Part of a small language model's weights: width 128, 2528 steps.
Each number is 500 + 40 x the weight over its row's rms, rounded and kept within 0 to 999. Layers, rows and columns count from 0. Numbers have three digits each. The size before them is the row's rms in percent of the matrix's.

# k: layer 7 attention key, 128x128, rms 0.239, rows 49-69, columns 0-127
# q: layer 7 attention query, 128x128, rms 0.241, rows 50-69, columns 0-127
# v: layer 7 attention value, 128x128, rms 0.242, rows 32-63, columns 0-127
# o: layer 7 attention output (transposed), 128x128, rms 0.218, rows 32-63, columns 0-127
k49 080:467491484581527471565533573494477518503480432502482583480480524463482522512475392535562467521504456513516502520535466512501488581474503486468516524539455439504438493512503438507478436464473555483459442496509538539443520563486496469496519529480493456545522533489484574433544473474502556456482563458486372450488517488508578472443508470479502521511493481517504493502521412495585451425566
q50 129:471492513464447493508464473558488548474488542460493500470539478508499520518420498594478506508518468514428527546467426508574550481490460392463469489507580603476496434526447447469495601479539460436508558455482487478539488482568515549485524514493502525461551450544473488465439546516568422545508493503536531433498509496514570515495472522497551567454520496500458514553476504539540463480490
k50 110:533504517435461475447449471510482526549521513443482472467500422499474451430478513437454478542504545496477498573530491482510526492472449471491484490523530580481456489473424510464490521435544420421473508568522445429509474449511531492481532482469497519493509411463471478540522498543494468552551444520561425524472464491447530552449482562582506573488559490505500547489530438431519461542443
q51 098:463441523568529505514465515535542524456462495491493487425468516535499439495460509460540454533495473506492451530549625527548450569424485501441506577538574391453548552537498462492523467520520467501445537555559492500455506553498482458467492477540501463491525527477472548496517486501549526439432562450483500464432481445474475488474498474470470424498536527496457515481458492491442481434566
k51 089:520505523516513575505507533499445493582485531483530468488562541516555541470504514416562535481452497533586527436489443484548499533509455531492458488438509517460592529543552475448488458447507474479488531418442456523507547487565513477471468494466529544524508406469560452482452469592491526488432517523517465461487436496422496516498488443433522459510463502500466498589535498480560499486542
q52 092:491462401449446509595516456526530492490526565465514500515554554495425513493494541520501466533537510506529524496515445502516467535486478520479508510433546380470489512552502537493524576493524486435517492471539508527512514490468471542441467537471565489432548567537498437480470531458488502542537556528515486496569454549468519425489509453523527464487483482565442562504470465545420409501569
k52 093:511476428564543484503566443501508470513524463480521514566496497545500489459463537535486542455486473507573502464477546447462499520483525524517498446500489531485474403510491438513509422505529483554568437491455500555502506370516436437480498500442485424473429484483462481487458462495459465456491503504536464511543588515406414474483572517467514516495503442438534530505479482553451480469533
q53 094:500433488515518496481543519472484495534541400548460488474474422466481544472531441526449478547437502526494488468462563555468481554494517563424522529458541550477451489471529530473550461508471561555457515387458460510436488460475537499526429524413541500476470539489469512499485460463529486455489493534502547543470460467408460496512497595543476480475539474513555526504471463463500484406474
k53 095:487484499522616426472494474441525527490464514459446440465481537506444500591500535499534549565515508509439516551493434510549504589485533537486547525499522549546476527554488504449577458554571476443446544503485498437480510453605532449473522476436506522529531520545519458552503500506591544513445436488456519470462496480506532471525467541493481494473534517517555525453507463466528517463549
q54 108:472471557524559442529457466474466389543459490577552511508484491458547532514508487481423474491510503459452439413407537464501452511522488497456471540561451516539525492470523511529463482522524487552547514557488522524437464585494443480507531461575505534562489506514544480454614485490474533498421583483524523510533538510527534497496473539485511542476492489531501502492537564449455448447459
k54 092:459602540565510454472482529517513457535434531545500478490483500489454522526573528541459479473527552443578523390475481448442476520477558516425500533599481478506514500495434496491496479539513528526467489480558550558452432479536489514512488517557499455558520563490537597460550587467432488453483495529439498438501502536509465492498501509498492536514508416563496466508462546499481504522506
q55 090:452543537527470549578496543483528571494574519494375487464510440535569490530453456509467448424492483464469440463494524532492527461557573517490496466543473530537494554499413547471499528425465489458492484449492465550518491522541531563447480536483461464459553531490548492528485470560470501477437486531468502559528444463485430587538501520499540501468530405527511515510533492472546510491494
k55 095:527504521491504457514489494440485495518539550555487476455470566490481543509423491478517442458466529448482495529500530555512433471438595515545502472579534544626426452486455528516527496527488516508503468521497483470516571522530546547604482516513515450576489498570464532532539552561390512516496493509466470487489460535495564532527490420524508533481500472417499482484510582525487501494510
q56 092:534530513491458504485570517543399551522466471582504539464414527430523520423401530499559519518513484485472488574516439540429450578508500489487490508519472540482520565538448512523516482564489496485537550469484573469461461453516503527510475557441535484585489584506475484523439472558522468518510486493490480552552472566483504529489462494544530489478488487487566512463476549497415509449465
k56 089:452513497488498540483524462478464511523497459473529485472461488436521511519482479469492510464491508449479498525478420531498493574566529485532526445519427549578520447505514535524543413588461446533469438540467529452485456509502544415511493445465516409513532536515449439426480474438419559521519488488568553532509521467544496567515444489491502454525526554421468491514560576506469536484524
q57 100:456500527499522549489546537548398450612515482573503485520492532477540502522437499515525489511486600515442542536496513444528567501488506486511429554499486577486510480475521485465512494450518527483521466475513433492476444501473497430504538530484476518464508494517530572426481493480365549454472405419486546477508493467583518480484525490492521489508435559467533537509456530479528559492515
k57 084:483479510559541506490482450513463478496466459514463477528515444435493475543484492547499515516507483477431508559518515521539492527584538544471403546514453506609513473527469467488475499532495522485592508561535583534468592533541513487490455554599542509532536503491522425477469500450602539428517525508491561430527474479485487536532500503490587438526531492495509487524543525440497550463475
q58 110:460507464466506520529486487518493467543399504531578540442472574546505481483521497501460451502535462454482507501518530378435480466544517429470497557504456461504454475493527528496452468524505428533491599474470478520452507481448448470543566486507555522525515475571501481431573501495555571532504535522450456505499546487526465509510490570528496503588462481459458528417512535532507502512419
k58 093:529496515467479485488502538546444501502502476509536544427566516469476472497544491559466515485515499390509459530552515439461414551543431429419523569496440516550514502452536524504496525534473527451502493543507522522474528463498482459407544530501517476499437518477472413469494500563448514461461555451430505550487536450531409487509551520466496425543455501497456503473515466551459514468432
q59 093:514507435489552490437489446448502509465482442577535488497530592564469437492537491558492505548529583456550519525505508460547536584507495459430495458521537472429527531483450473516457560484514437554500529497520492441534492518487382509485529522507537493539553487540503511452458491535523456399509445499440442457511468529498446505523497450452536529481443471431490509555497541493521479509448
k59 091:520513480521457463537498537545540514547520444502456523484495478522525506458601539558523541474486475496441414440484518538527472589525546582485521514539518494418452568458469518492427542519527506494499502490513510550537559560472463522430546513486610541524519476498495515503456503453489543461493566471447536542451451442474501503507583483523568497541473537495478490582449537536565493481463
q60 101:551506477520428449534481548511464494557457506448488513522506475483567470481588515434470487523470479513505502453563552528442467494512522576542530432551469483484537597501475493460489436523530459532513555503457480518457510572449492505488535548525451429440419491543528553482490516565461526492472546465482506617521538444501500503531451443468545436476540489493468487485561445496483504572469
k60 093:503514478481491524536477509483490495492570484507444451489552489509570440463511452496526434534499505467533468480532560557528478494467486551477540483523532551507555494538499483374494465496513484465468492543462564480457498478431502458545513509522498434633481477492480506491482463446468527482412523560507463532513545444473497506552474511430522506508509571360460501480510585506438537538471
q61 095:491524605491569508481469486441539429549381537431450483464477507463555486523543513461486510473529561490546578441520515505529581467498509497506467501425508497537478499504570511543507432538488526529497495539492488543492503473462520538517549452551528496454523481566411533533593493480484524489465517491513491514454450491472574513454499529518479447547529524517509497540552467446472508496380
k61 086:527522511534505492433484491514487459497493464435513492462514580496555515530524499485437518434475529545518522471504496497473560462519516505425459563450511559454519521553547440571523501477466444520428411498575479519464546472494468483524516489592547476479522530458465522407508519532492451398463548483506527430508454506519611463466532551488562483501499442475511534460460443492502450499545
q62 105:533422504568480565465547508520487492479511488529502514527547502572522468513450554508529495502501509581489493514474479455461418525476506472512431609518472533542476478501532519464503476466494501541555455488442522619458461391460507481510531554499546464490567448582486594494437540501473527501540535521537452511463471534416507498532464490491476512497507544561525521428506548479515510558470
k62 086:502411526478519512463544523571520487464511529487492519593500502514518514424482485477394568587560550538461517516463521484509489521485529567494443534487457551529548490464515525495494449431494509546533445488479498508518498572562495455542524519469503511523534491553417508436400582518492503492574493437491516487444530449483494600532488495503520444500541523478510558501558501536551537484454
q63 103:493473558524542469449518476512525510405579482513441482533543496478471532478455475572551519560515513478474478510513432516486545482486563498513422570460461538548472467470407522506540510531474513434420526490463453491525558439469492494543492499583468484468540475502518533532418528537522474459510508549399556513555564531493553516483538548461504473570519562520485435514529495479473560505528
k63 098:526505472532451499516534544487523539472618505500397473546524533488441541503578440498529533467479458551501510503505442479425512435469565482504422499509463568465502533495481452529496447561433492513446439536489391457499512475497538515564490493461528463518596419495494518528527480467432466471518493508499582387512486488474535494492540461486449461483501502482493471507500520463523515492485
v32 132:507508504486514476465465530532511543501489539593490522546508533477504521492567495472541492558541474535508527585484563482374548517441499524440538529574467533388462476531490599543440549512468539515457531562498497535483462467485549576448555495481524539525546511514487510452448454542562482471514447480482521479506498542564464538489559447524453547449451471477434489523524509491478488534488
o32 133:517475511523483542503485516446497472463523465467507502465475487527518513476514522474494564539493555466468468471529490466515492445578514534591537505444489548502481532501455498463597350518530482513486459474484470486549479541510523486533518547547458490472350539484442537488485511506438508514518548490500500556471557448492551478482453504421524418519499532519510555446490489431424565452503
v33 090:462505486527512522497505485420517512538528443524488449474464475576553501458501481509501490518538563516545472491577531534420489440410435497410470470378484454524505531527575492524552431437471528497520513536509485540505572555476468508441576573532512437463510493482526467504537470513530441525484529537515546501524474523421487553500451518528512484497492505495528464604504536498565506488464
o33 104:474489463550501477552562505543497523465458536487508523535507508479490493411501476470500494496437510530563508567479469424528488576490456456597521508466535565459535489534547526486472511495512509553507581466533460502573575472556527504547522369505475517528539423522499562489621477438479481478522531528468433527464517554515480527514531472527469512515520546517447524448554500493460524554506
v34 125:486524462528516531489488524524456507439525481520475492515488540530523488501560552472444617496552477466485582521528465469416478497427424496529464443478460511431484397467519534464548580528487495476531539550503489466464521545500525528499563467487533573461441487546456435555486492495517480501522468534545443481425516448557551477507514399468452538497492486564471444489458504551506484520518
o34 125:509508536530512477531529551450520531505522524500483533464430429533571481540445477507565469476450516473571475559543610532501501533520506511453518459523513506528513558579485537458463422531507498520463504510409483509460461479493525542501484471451517511532530555454521511460558445526492490511430550472485488477451508456517439570508445574457493364466471467500520554482508484456579499453498
v35 109:532533514506467473464492521463597440477485537507498498568548472509524468516548569511540559452484536422440550491569495456413474496520485535532488477478557460544506439485516526477512417467512539448466556429482461467493498470543522504553493477468508547466498452511467430490476492493508453502519508521575441506463530558497531520518543525464592562542423406545493476469547533507551503479573
o35 110:522464601511515494550521484521471554506530451469454462489440520442491481589588481520497516471526513474529481562512484484482497501495547536453568512531437455497481507536541574488502522550429517582487488502476567537474563493476540468529442474466516409517428553526502527608554411437532493539542474518461498503423580465529501478469454505505517479476508525532498462466487537519491489472437
v36 110:473509501508526457505434477449521512537494414431489492554490493521433555467454488503509558539545519452522473427578548511572470509558510489441448461524567552506519564472508489500520450503507449578486486509522484501515486519519497444507482518441442537446478409476524518528533501495410504495443530462485500588546465562530546619507425546504494451545434468494511541520540522489496503520492
o36 119:480529472609518493514579532518513483445510553496548451505522457483533528473560492531492486480499471509546480531434480514487546449497499529584479512492439507465498438531522430510492571537425495396471468454502552474532485464455437494457475502522538465537509511481434510502516532451554504447643546477513533426465561527495487465519525484503443505499511515478585424478496521528533432498490
v37 109:482468481489539418457516436482495481464497571525493517542582491480444483469507499546452533478518422480524539514477494553422475511491469495473501453478497455496470410458506483486503565465499429464494547407521479522462462527531586549485452487525516540602415524473438480522491473545557568502516568467491466449473510499512488533455532443490480557437472464490380463506486511497476478506490
o37 112:526520559481442485474435505477473523564514453513497445462386485538486462521498511487489479527507560460444462494505561533592504581500493516576517499519505579544463607493452483488456504515447459498493459527423491443495481517548506467510477522483508469541497502507522462512538555493410513474495465508520484563492541433430582506571449582508584507503475437513546502474506525453477504480473
v38 093:552538537479548470520525426497525454509529548449480546575534513500515462509541570505442547507479514592424473571544497464507506492495455436519628469578524484557538450539478535468468448528497480518436557496446474559501521570456499472553509493520454496529498508472479432521506447430552516512540497456438523464482534497501546502451498526489518536519424436593491500485490519457520512506502
o38 103:470473533584503516484488443447497468517481379542419404510506511469547442503475473537558430500461497497551497504491498500469533513458545591550511526507487541504491553503489533506564488596456526464487451423501528472478524572510532507529457470500531584516512492517495489517520504505467562478428422498470550506534486499505485486518456470431568455491503515536484544522554526521455475488612
v39 112:490434518498509532534491508450509505545503487538478544398489477486529534511494466457494529545493578481570497394449475528554501509484504511529469500492483474476511553517543422613548518528441496507568439510542495441499467511552474499459494559442467483486512523530546496556539522509410551494592522472471467565532409479473455524521468465531461440531537550488579508432511509482482473476458
o39 113:530600419503496513443466536498476557468523524435503467571516566523451508499453479488461508482529444479502522515508503563522500465572446476428455509463503497446468464540518543483448549433528509470527520585470513497550446471493462517442562484461499468506506442528501464416457534511559463472454534552615456512542525551547509482498443454508480506484489527473522474527552462575529450516561
v40 090:595495485471428475487500513482507467508540526562455570474487511474533472544535448435480554560493431521591504491490510538460483539515572519527444519482506538482509594433566472536505527486395537449563451437522536476528469561449448468469535462449429550470509507490494565474467521504507557537492484508446475516439538477498433457548472515456498477540477552475466484497546512480481495553542
o40 103:493516446513514560516449558476430522478510499484568529525504545560493536442490509474471435481501432512452421492487499472476499433541492501499565454538533479470466466581491491492539504506550493402565527567470478453469576522513505500530503551506574482442463488454499494536560417518524480540441485527516576498513543482535512483552440448537501532442470510519509580479437556500441551507425
v41 109:470477491482465482469572587490507505466490473508475545552543456470483517467611482489478503580501482549522508512479502466541466499499512483472466496489456576438502492532511483506524409595494578440491487527462458542518547496531489540480529462559549474530485505505611513486506529649547515485523540510475408500564484560437493518544468465512459516490479482441485476506515501501425482494456
o41 115:507538558515565561477487564433485494511512518546437511434468561523520519475469533523522540478491618529502489637483484488471485528503499501510485535417539567516439459525457532516537567433565474514526486477524474518492431414591538503428470491530468461420484523499455492497458550421445501490489485535535584517475489482498531475466539516496535508472549448497517488508501512454515521516502
v42 092:533488501474430531578530520512507448537508508523545515516452400516470428443501554519498499457471502566469476540481514552471487512490554511513493503570605457496466440510478503531509408510536483438577542489414528529491503446457523490527469528530452475498463463519481523568521555439487567477483459534542425462490430473559523506483580481419479491484463511491461480476527504533460490485587
o42 092:474495562453567470467482464499489496552525465492526507467496466503501487643497473555490485395508552479466498485534464417504490418505527515457563511452487442457499557481478549473510459499463495469472512528468496496554539514549517528539545502524553556546513487494541493525504451575451486452492518443513546494548589457508534450469471532477538542418510479501547503566496553530599506555453
v43 095:471503458512501527555531514524448587524517450460467491539497465539563395490504483542475483480465500586472464480458441507493543469487532505506455571545570538499493442457541503491492513487514485501548461513565495485509519529471415442405504445558503447555517563504452564547534470527555547471448536484513506529512512433485459544466581452535490527551508492500577576492473509542473456474449
o43 103:483476461416486545468454442526494462507513465464524510482528447526490536484455444471573502495508443496563456528482546549460460556465482445465498477486434546469508480504480468501542476487485480463510505499558551478510492458550489547506492494462458516482470456442570495453441547478490495472502491554483527371587467480529440492589438529583493510490485458548401443483484500463552556548447
v44 112:463477444460565539532451618502524542456480487510503470518458529512441488480550472475531462537513542543575514487459521546482494519467463483500472447485560496483526533496449463497493523506421590505541468518519525550579513537516507496477540474512508431439486484476529588501457572501540496466459532529458509479508416500549400532531515464490502502440550534476474452472491539419477531586576
o44 118:525457505478423563443527500493502481521460542460549544466475536512522455453489518482458511487541452531490549523495473466488463488500497417487426506451475517515439482464506457478488501435530436482525514578485402464498545519466502501409476533496510586473513501503475502453519447473457478549552559458534504492522514543425473470455505537478538495502521501463402598448471538582501568566434
v45 112:476429488492496522455484570515476573594470476475520547471465450568498497452478510529423519505491496498546495529477468547457535615501538563516505518421576511511501529517465414573565489487474514554496408529485520534528509529482471485553463531501510511488532446513504537455515599551472471508499479458457520480492521560550512525443534592512470545501546496483521467573527505508542534550448
o45 116:557548492454487515582530440553475495485413528459571467513535557456558487445526520461494497484562512506478579471547481468507488467460446444448476479502500504511449525529471478518530604481507461435515571457471451475504574413503446591515496462455500477511496515483499494534450464468513490523537500540422509447520494452454520481495458435466494496502497451524521531510544485551407427476551
v46 106:470542480407473480545529516488482521482473569544508465522504589508546509506506583538568536476516448445506509556547532469503478492493443551555494479589481511484531465427472504501482519441543553427468560516528528447510533511519615500492562553439514502535507444534546507493510456533504513548516437566508531503485520446507549529458574469488511523515552490475489464554497559518535448523594
o46 112:513475565545481452488480522483494502540515465464551501417481551517555492527559448513407485469472526489507488433488519487510490554502568473446531543523492487473501579457499455456482436502488525543448477533511557576457559531477511487511527507570525514402573581495478554514506538497475498425498553464513481535412479456524455506474524502483586459471487455496456473407521469478448510547433
v47 108:371473509572487508483613524529491548570524488452525512424481445533481489506417462474443466464453491513513563432585503501568514536514491503487533431490519407450498540491486532462496533538470475491464434517464428528516547549469539435507583494500533480473516496506519489569552511494505585439504463488484492464532489458499512460482461522474471547500495480516488473561508508518450507518564
o47 116:549443441475487476481491479566493462494423483562584473410457587494518502478420561459501510553491462501535491537464526506499507420445427543480513478427559524460475540580477506557437494547460509546528525458541519483434447476477491510459502526509544512537551447495471475443517480478443487477478483514535469536504443487425460506510529529477498441440485533450467507508499503528576416525473
v48 099:526506516438441473421505482541543556490547455570518493473478535476535467484508537524538467456515460448480532450498518509470506520523513555479438504561463543443432568490419491545590465431479510487535513536495514534532556464500478521469500472493468511467489492545538527503487518508436519466568446487474563486517558523502499533474489400500496427491483660460492464501576508529469491559515
o48 111:516540427503486542579510510475400507507437541480555553486539519487549524470537509509491565505507562516489467509560502491494443483541476492528492466480493464468576483487587493429545524520497500412493520543554497510570476624479535492464537541531501482465525522515433487509534540537491524538424554533557464482495472473513511430477524468478557463477505413502466481546457486489477487552388
v49 098:416441519563489536490506528565476426450507434465524549454572553525508443512447520528571538503480418501530501443403488542524483589480528506535502572487508469425505512497505515483520488481473536519543445509490536429476542489447521478490499474539523455491542581499428509501566506571456483474536557507552500466466523523524460446531473514552454489510584490541594506503491453515510494490487
o49 102:520557512490521487444492428481532528575500500512538510551485491455557555508470434381428493559528507490493452549459531467531496485498448469501441425507515544557572427504524529537458461549573518446537485478454498631496430415479481532538518522517479456533488506532531493494484490479519495583508490573552498542498474488504473511521509562529500581471476500555476507498491498522512523493572
v50 112:496520515462526495508461433511580512521508455504510504450481437427444601471445501501521406487485507512519424596429525452548563544537498584519505480563478491490428582492530488516476563487444475499484472521491483545498569565493504483470460574487454529552494532509536473552488520503481502483475438528556515508505485457506421484525528534523484465527491491490583546497504513462414431524481
o50 111:518497475592422523509519485477466445523541485521568538482537534554503492549511512450487594513516547511462455461546521480530513536504517475451505529496525536547494482469456509454489508476478392453468485498524644483518425519458552445488538485501470462496486433550468503441525500591430571545461524449469506476523496588511524492491467456438510507481472522465507445580548500492490497494541
v51 104:471562479566507461467499478531488525601523500501436467581498511484517587478531545395535453616504477520491491546536509445503552483490503473509486511534523507559479583485527509474464485523434498463509495511432500491466519513528529493465462599521518492512518523480495528532553576475470579472546506495500540482612517530516502521519516482509558516471499472478608532468567527434509552509474
o51 105:542549470501570460527554479453551417461506510470573525536517526543458491488508487574487540515436482585437470446529513454456488561528497477518513491468530531521482451458537497502552512534470500476486479437547475525612457445453548469482437496428487492470454526503521513507511474440491500471539443575590520454536536566458577569476530529501461509496473538474468502520445452553501474501452
v52 107:489575477464557464571445444465488579450502525515575542450529484489474494442466505467548514524541519585520528561480493483448548527452430591485497516523476503441514496425460499491492518499506488415474490482524511499507454574472529504467493472503429521486453545488521476537511511515511587598470479418514527479484491530475475446581486455550490527491500572516500556514562534478535472571455
o52 111:537533518469547528463489456466435376475482498505472519490485490484502443523507446523506516522431470445545502499435510554523474552582506469521548577475503518510564475496477448476530440480424523433527491568470562521450555479493472488554536591511519497515540493528456561489557513544472538475437497495417500453545562502507497596552465492471517425540580467499529507526508533521523518504505
v53 084:535504521450522543405527576456466589415557446527484497487539531523488505494457515411502477485539504536535459489470531487476516512510482467552502431473497476506557532525535524560522525487521526530525524537478527553536501507495556499422439466511486475498475490591448516457458543533411461493424537528555533520435518530500545495582568447492508545480484446527451582445544495444530495518514
o53 096:529476456489499517541554507462543428581455543556479525521483462521470563562485450515468590488431491492524528474477497520449464488472564522510483499540455448476436473475463523470410511462441489501520446501462513510538540460545476527446498518432475489513483561439530573505528488477566418552518551509562508481542472501500481455508511553418569465508519478433528486531466486508405576524521
v54 100:516497514417532541543422527501449519451494522585555479534461415498544485499495528521545487488459531513523443442523465523482474498451456521544580479495477573444486443498465513556450463510550400498540537510490462479420534424494527521546437546529487497519487470592488541482510502472514483534536480454517448528540475527462517490468436507533515526453482445432472480580476490587461544527519
o54 102:521495481527493451462605432496521532543466451504463575530496518467486442517503530531544472416480447462483586502494499487531469510567522495453477569472501456504503540514537483539508534489479516504498452502496517514510478474497478511536592499544529496524457522422501549480428571487474448426455576476461526468462513468500620460527572440477534476538531549572498443496482517467426561468498
v55 106:583525416507529512433502428508515594536460448493444492522490568539537524491465451408556477499504460613501481493495527498506568610528476521492482458512538513504556482448480451525483517625438519461569481520461469551493470503536489505520561509567470499540499509555595496497497541504453518493458502534483518538511481528551492494472527457515488550486472546461507474483516484497527550544515
o55 111:524565484454482543499511468462487457492569520488565483415477440516503554419481539582465534522492541497540531499540475405397478472473570483505534495534512513468459498506570497522484484464490452521543443551491456489555525463413525434447474575470550539452547446466480571451504479481487517462540552529468509500558487450499531446525516477457519452497483572509578503550527519490510497520535
v56 103:512520486450467511488521456520477485468454419489524525530453441460381485561458479493454472510499492542558462451541504485547546508538499497555521571557453563511479538490528555503412525512508498475486539525506536505460566513518532480450474574467436521504481500532510553566511576505545559457429446528390474539477512489511498541458476476555418479458524554484500515473446492543569503526520
o56 101:505491534527491500499558541521522460531520523514557546469534492555506554470505499513485463383529498520470484495467453556452470490431493525472459508533567531432543496474494432521573471500489381439480509525514510493485455579451497396502509475548481463489535528476496495502503561527477502418481441554505558495561445500524508553586439480469533504506476585462496495597529494471509489551523
v57 091:484409490512499553514521543528454471521527457434468483544487512474496435560422497553503559542507479440495440490433572476470504509448496484508473502466513516527472467475448415522487438545438590476466475597491523460498610513510454523518568476490494533459524603448517515459515514504537527505476508498554566512502556522500481468521497428497478489535494562432543546541578498506498520491505
o57 100:516534544472485541511458460418549540451504542499486558475502554528510506477485449478465495480442479512463501548580470486480523513488505476496554544493535583495550502514405456470528512500547533534512478468477496535550417451465401477513534476524462475430550450537437526545506506546506464572519469529497505463504485510526478525463570501524491556446548466615533592459465469526528537546429
v58 117:529467539521519442572498483463551491476517511477567463585526493600547501464506476503498523446522599467568490478461558556493521491530443508500508552519469535483455446601504452480472464459494513445509491537578503511535434549486588498534529542468459558444489536503503459523510487481514533514479536519576481450445497502488600506486510507488465588525457429495430447479522496529505490470529
o58 120:529473497517516491477484514503501499492497437520363584499391496445550469450504520502511538504441430551504514501546465521489514521470508569526515495480432489578482528470518532477492522474454510521457503486407552544472558470495438449524513473574522447575479453484530583513463437535469440468459501513522486544542563518538499529490462526539483466481483529506590468458534527494474537578479
v59 095:468527496486418483454500524469489493439465502481425512517529513524559463452528557467580548455443509452429492553522538482445531447414482492557536514508511520422505457510536567512535527482529498498572437516509492462428519442498527523520512498450516547484518488446485486579540518498494620461517528516560439533513516513495470546464438390550533515523515507525495578509466445468478503479504
o59 098:522500465503627520579543558480520545497507519481545521517423506489479587581477472529518554460548597477538429462471547529499502528519528538531498500520420489528432493487515436551517392538541537547476461491488545550587537522495508555467528477555547500512515536515470550443453478484472488504426471518546515457477488455525476572503537474520466485537551503527535448492497491518509519457525
v60 105:486518521497513500428506425426495494480532567447472490379535460435497441499493482492488456517500525517484518511449517468486432513520490500549492633499526534518508481480529488555526557444504547461521487427498518435490538524578467504491494527450518497504556501466486484551540462503431471504481534461512445558563455590465510515527416446488579550496536546470537546523494497460522534441461
o60 107:559580477442512402553472563477484471463540395544544480564508556526509531531510514513479491456545532539564537493495478527500489517525544428505511496482510501454530403470495505445474479560465491578488458553489486527521499515478414536452487531525493427536468523542521484505468548473506582515510533541460495423494521526452473504564517473503382527500472430523512448545498434525485494492515
v61 111:509451504480508587527485552407528493467495451555513491461506515461500469492512438506509491499553505507546518533455397528540534600465590509565438525449530513503540486475487492497509472504461491531577584458498572569520527526490472500578513484519542483469532502451464494490499515500473552520410557540547468512498501468451448425561419482499542467544504518484573533482454437521521500523469
o61 112:486551478517504469427448517491501488478447505521476557474504454488501468511561520506491488475545529536524493476502548439498488500530409425434487545611502438477502389559504512535425545533515544507481503557539496432493493430483487510479536450516474554507533501566576511426504490484551466531525467536405553440521527476510454504508543518503503523472488436497449590551486578486511540492489
v62 090:491540471478427471518500577510500516474504486540452490513579500641521493498469521492538543471505507517460562449487557512493419509442498479498580538528542438487561440447508509497458513527467419484489484510518486499558517562467501538488496470470475502496555518501457525552406483542541438489522483543539558522498530467457503488480465546484521566466560431492577567527540480559493487412496
o62 097:489474453555507504509443479586578497577538521464449463499508521441546521532533455529485483515503527494561441475488577548458537479461511516441484452431445443465508560480486417460531444443532518561563491519531515572516503425483433509497517469486495429498439488468514538507494478477412525513467526458470483481513506504516515458590536501473552541483436485540402467476533537554486509513485
v63 100:467554561545486556509514493513505480553467577517524535465495494551523514420491532502488505539479446499513413526485483486586432517509568535520506538548483400562552538455444525464477486521541462532477553465553485503500528467460452477529446433419496503473580482438521498536543556501564483501539485508491546483491564514511612520538521515433473529499526469538562481539450485439449498509525
o63 100:455526467518475476467552526541486493460483441482487420527534540470490469555428447573463466558521574454473543458486478477420570513467440474451522506472494501456522523528470445527486527560480577524463480475488503516486439490555480523564475577560585473468489496483560462516465467411465511566435474483450547502508542513552434454464553510505498473544428462463464482472532500481483459479459
q64 096:467522562501429514521564520601486551449476614416478517530480527501478479514432450492480457558537501508486566433487508427487521515532413509510503521542478514508431474491578453502549527470539547530538443527495549525480490502560461497492531501467550465507447508489509418495450470548468435514488522524550521502549505441483527511573534472504496452524431583481459529480508474466456527448517
k64 103:403563409472424559534502534552507526530482541398513534521539493605479500483468566454492464495492452425506506488461509520500503430509480447495438464525486530500532442482561441509579485478558439553497516520467484453506457597542553453452542460527544538497523453477536519483463492507495525533449520487540567490519457510429454526488489458489552492480487519556502444514480468492486489465482
q65 101:512441475447482516485546514515467494517487536477431540467529575548434432547541494486452491556490443512487526532547433501464568438432474540497537508460499473540516527546506565466542523456471473517437471497521488505481529463533511484500505560557461423481416584481538493605573430432491442541508450500459522514515463491540557485523537476480520452465435452532449496497498449485557504522533
k65 110:439510542452543519488559506550502496524493519442432515475504457584463552455546493479498433488499501510545558503487497470437498527392544498454516471446557499483507520489481515441598496572474475501547471496485535493536520496473522519460505573532457550492554482458527451511501479469535457564504532477461533572511577534523512455508448455400541495504553577535440519499510500453586517533444
q66 104:491489522452484500477492545471474515529540512457450508489475435514435461508445486567441539512493497536494478580475523522505497540537500506505472519523421492553459491520481482489543446457475533562474391510466487517417510487490547443507507509424526529437478494547394491462399428500547501500585463516461575465469554451491475526492462466452421514518524465512538562436430512493536539490511
k66 114:446496513516475488458505428406452557490614503517505516466481438493482566488422483535496491486478457452520459592526536514439489503531509564555542515537495570486506490501572563484499472497491482455557510435480485484460526419484515476475446510525503491541541505532496515531472482562502412534459426557454556528431545452454504537490509457540506481481517555460523550442478520504531580534523
q67 095:524468464466543492547516476481431489433444488473490459517519527543442523482501467542475482514484525570492485523522488432515515475492559498532612499428432512530503510544442517534517507517454505399469519531522481512486435466528534515518488526494498487471491465558553447510504485577410523416513521518486530471549541489446480382473445492512563509504447496478488377554516428493500468499450
k67 112:492546462485524513532445452526528443545452567520520425521529565466497540580406542532489557507512542534470513513431490435510522500521525492572586476427541481555472523474451544489532467545470497500487487534583518471471493554577493448467486486490547567550443495481553510563470491472493483494477571540469476494549590494515454417417510485446530502482529489494522460523510477477486473557504
q68 103:487541528460440495524543433499530477506478489552492481490428471515527479550520474509439487537437561564520489566455523486489568498540459493488519519462527533499562548556465539536470547439432436496470415509512530396478519504510517552491541497500461470550497450527489451496457483471525502461606514508516485529534536492540483449538584486492578473485482448524529498497600429581495461464537
k68 104:454498510502489561496497430548564434511494501551464495464424537549507474480481494493430519443556519488579521533483538539489489518437482469576499501476540576445470568572418489481536512461518499472490475442542526484497457483576461532521502505444482506539556505562468584496533506516553542519468575498508502538527466474551534425482531546507511461544550453479517580495565454470478449478567
q69 106:575456460492445512473471476519526441523460525521570483522606477534513463461498474463479459498490498446480458455538563518476478559468479564490392513522494446500423554484482474481490533556496456530436527505507404525495488511409488519528451548546546474508464433551576460480486468518552528520468509531447559521484494510430512451534455571486488478578503529439484551556536515500478483504513
k69 111:455551494450396513479521512498550436593544562513475468466559510509513474488489501510492450526505532539549435481490559480459471518524526487519498577480512463481453520524476497484574565576549458415512507563469431504451524501519472474444517483528486538459428502533492471495473485590509571553502444503464532590527516504506559490503472499539532483498480567405470452507573515478546474539489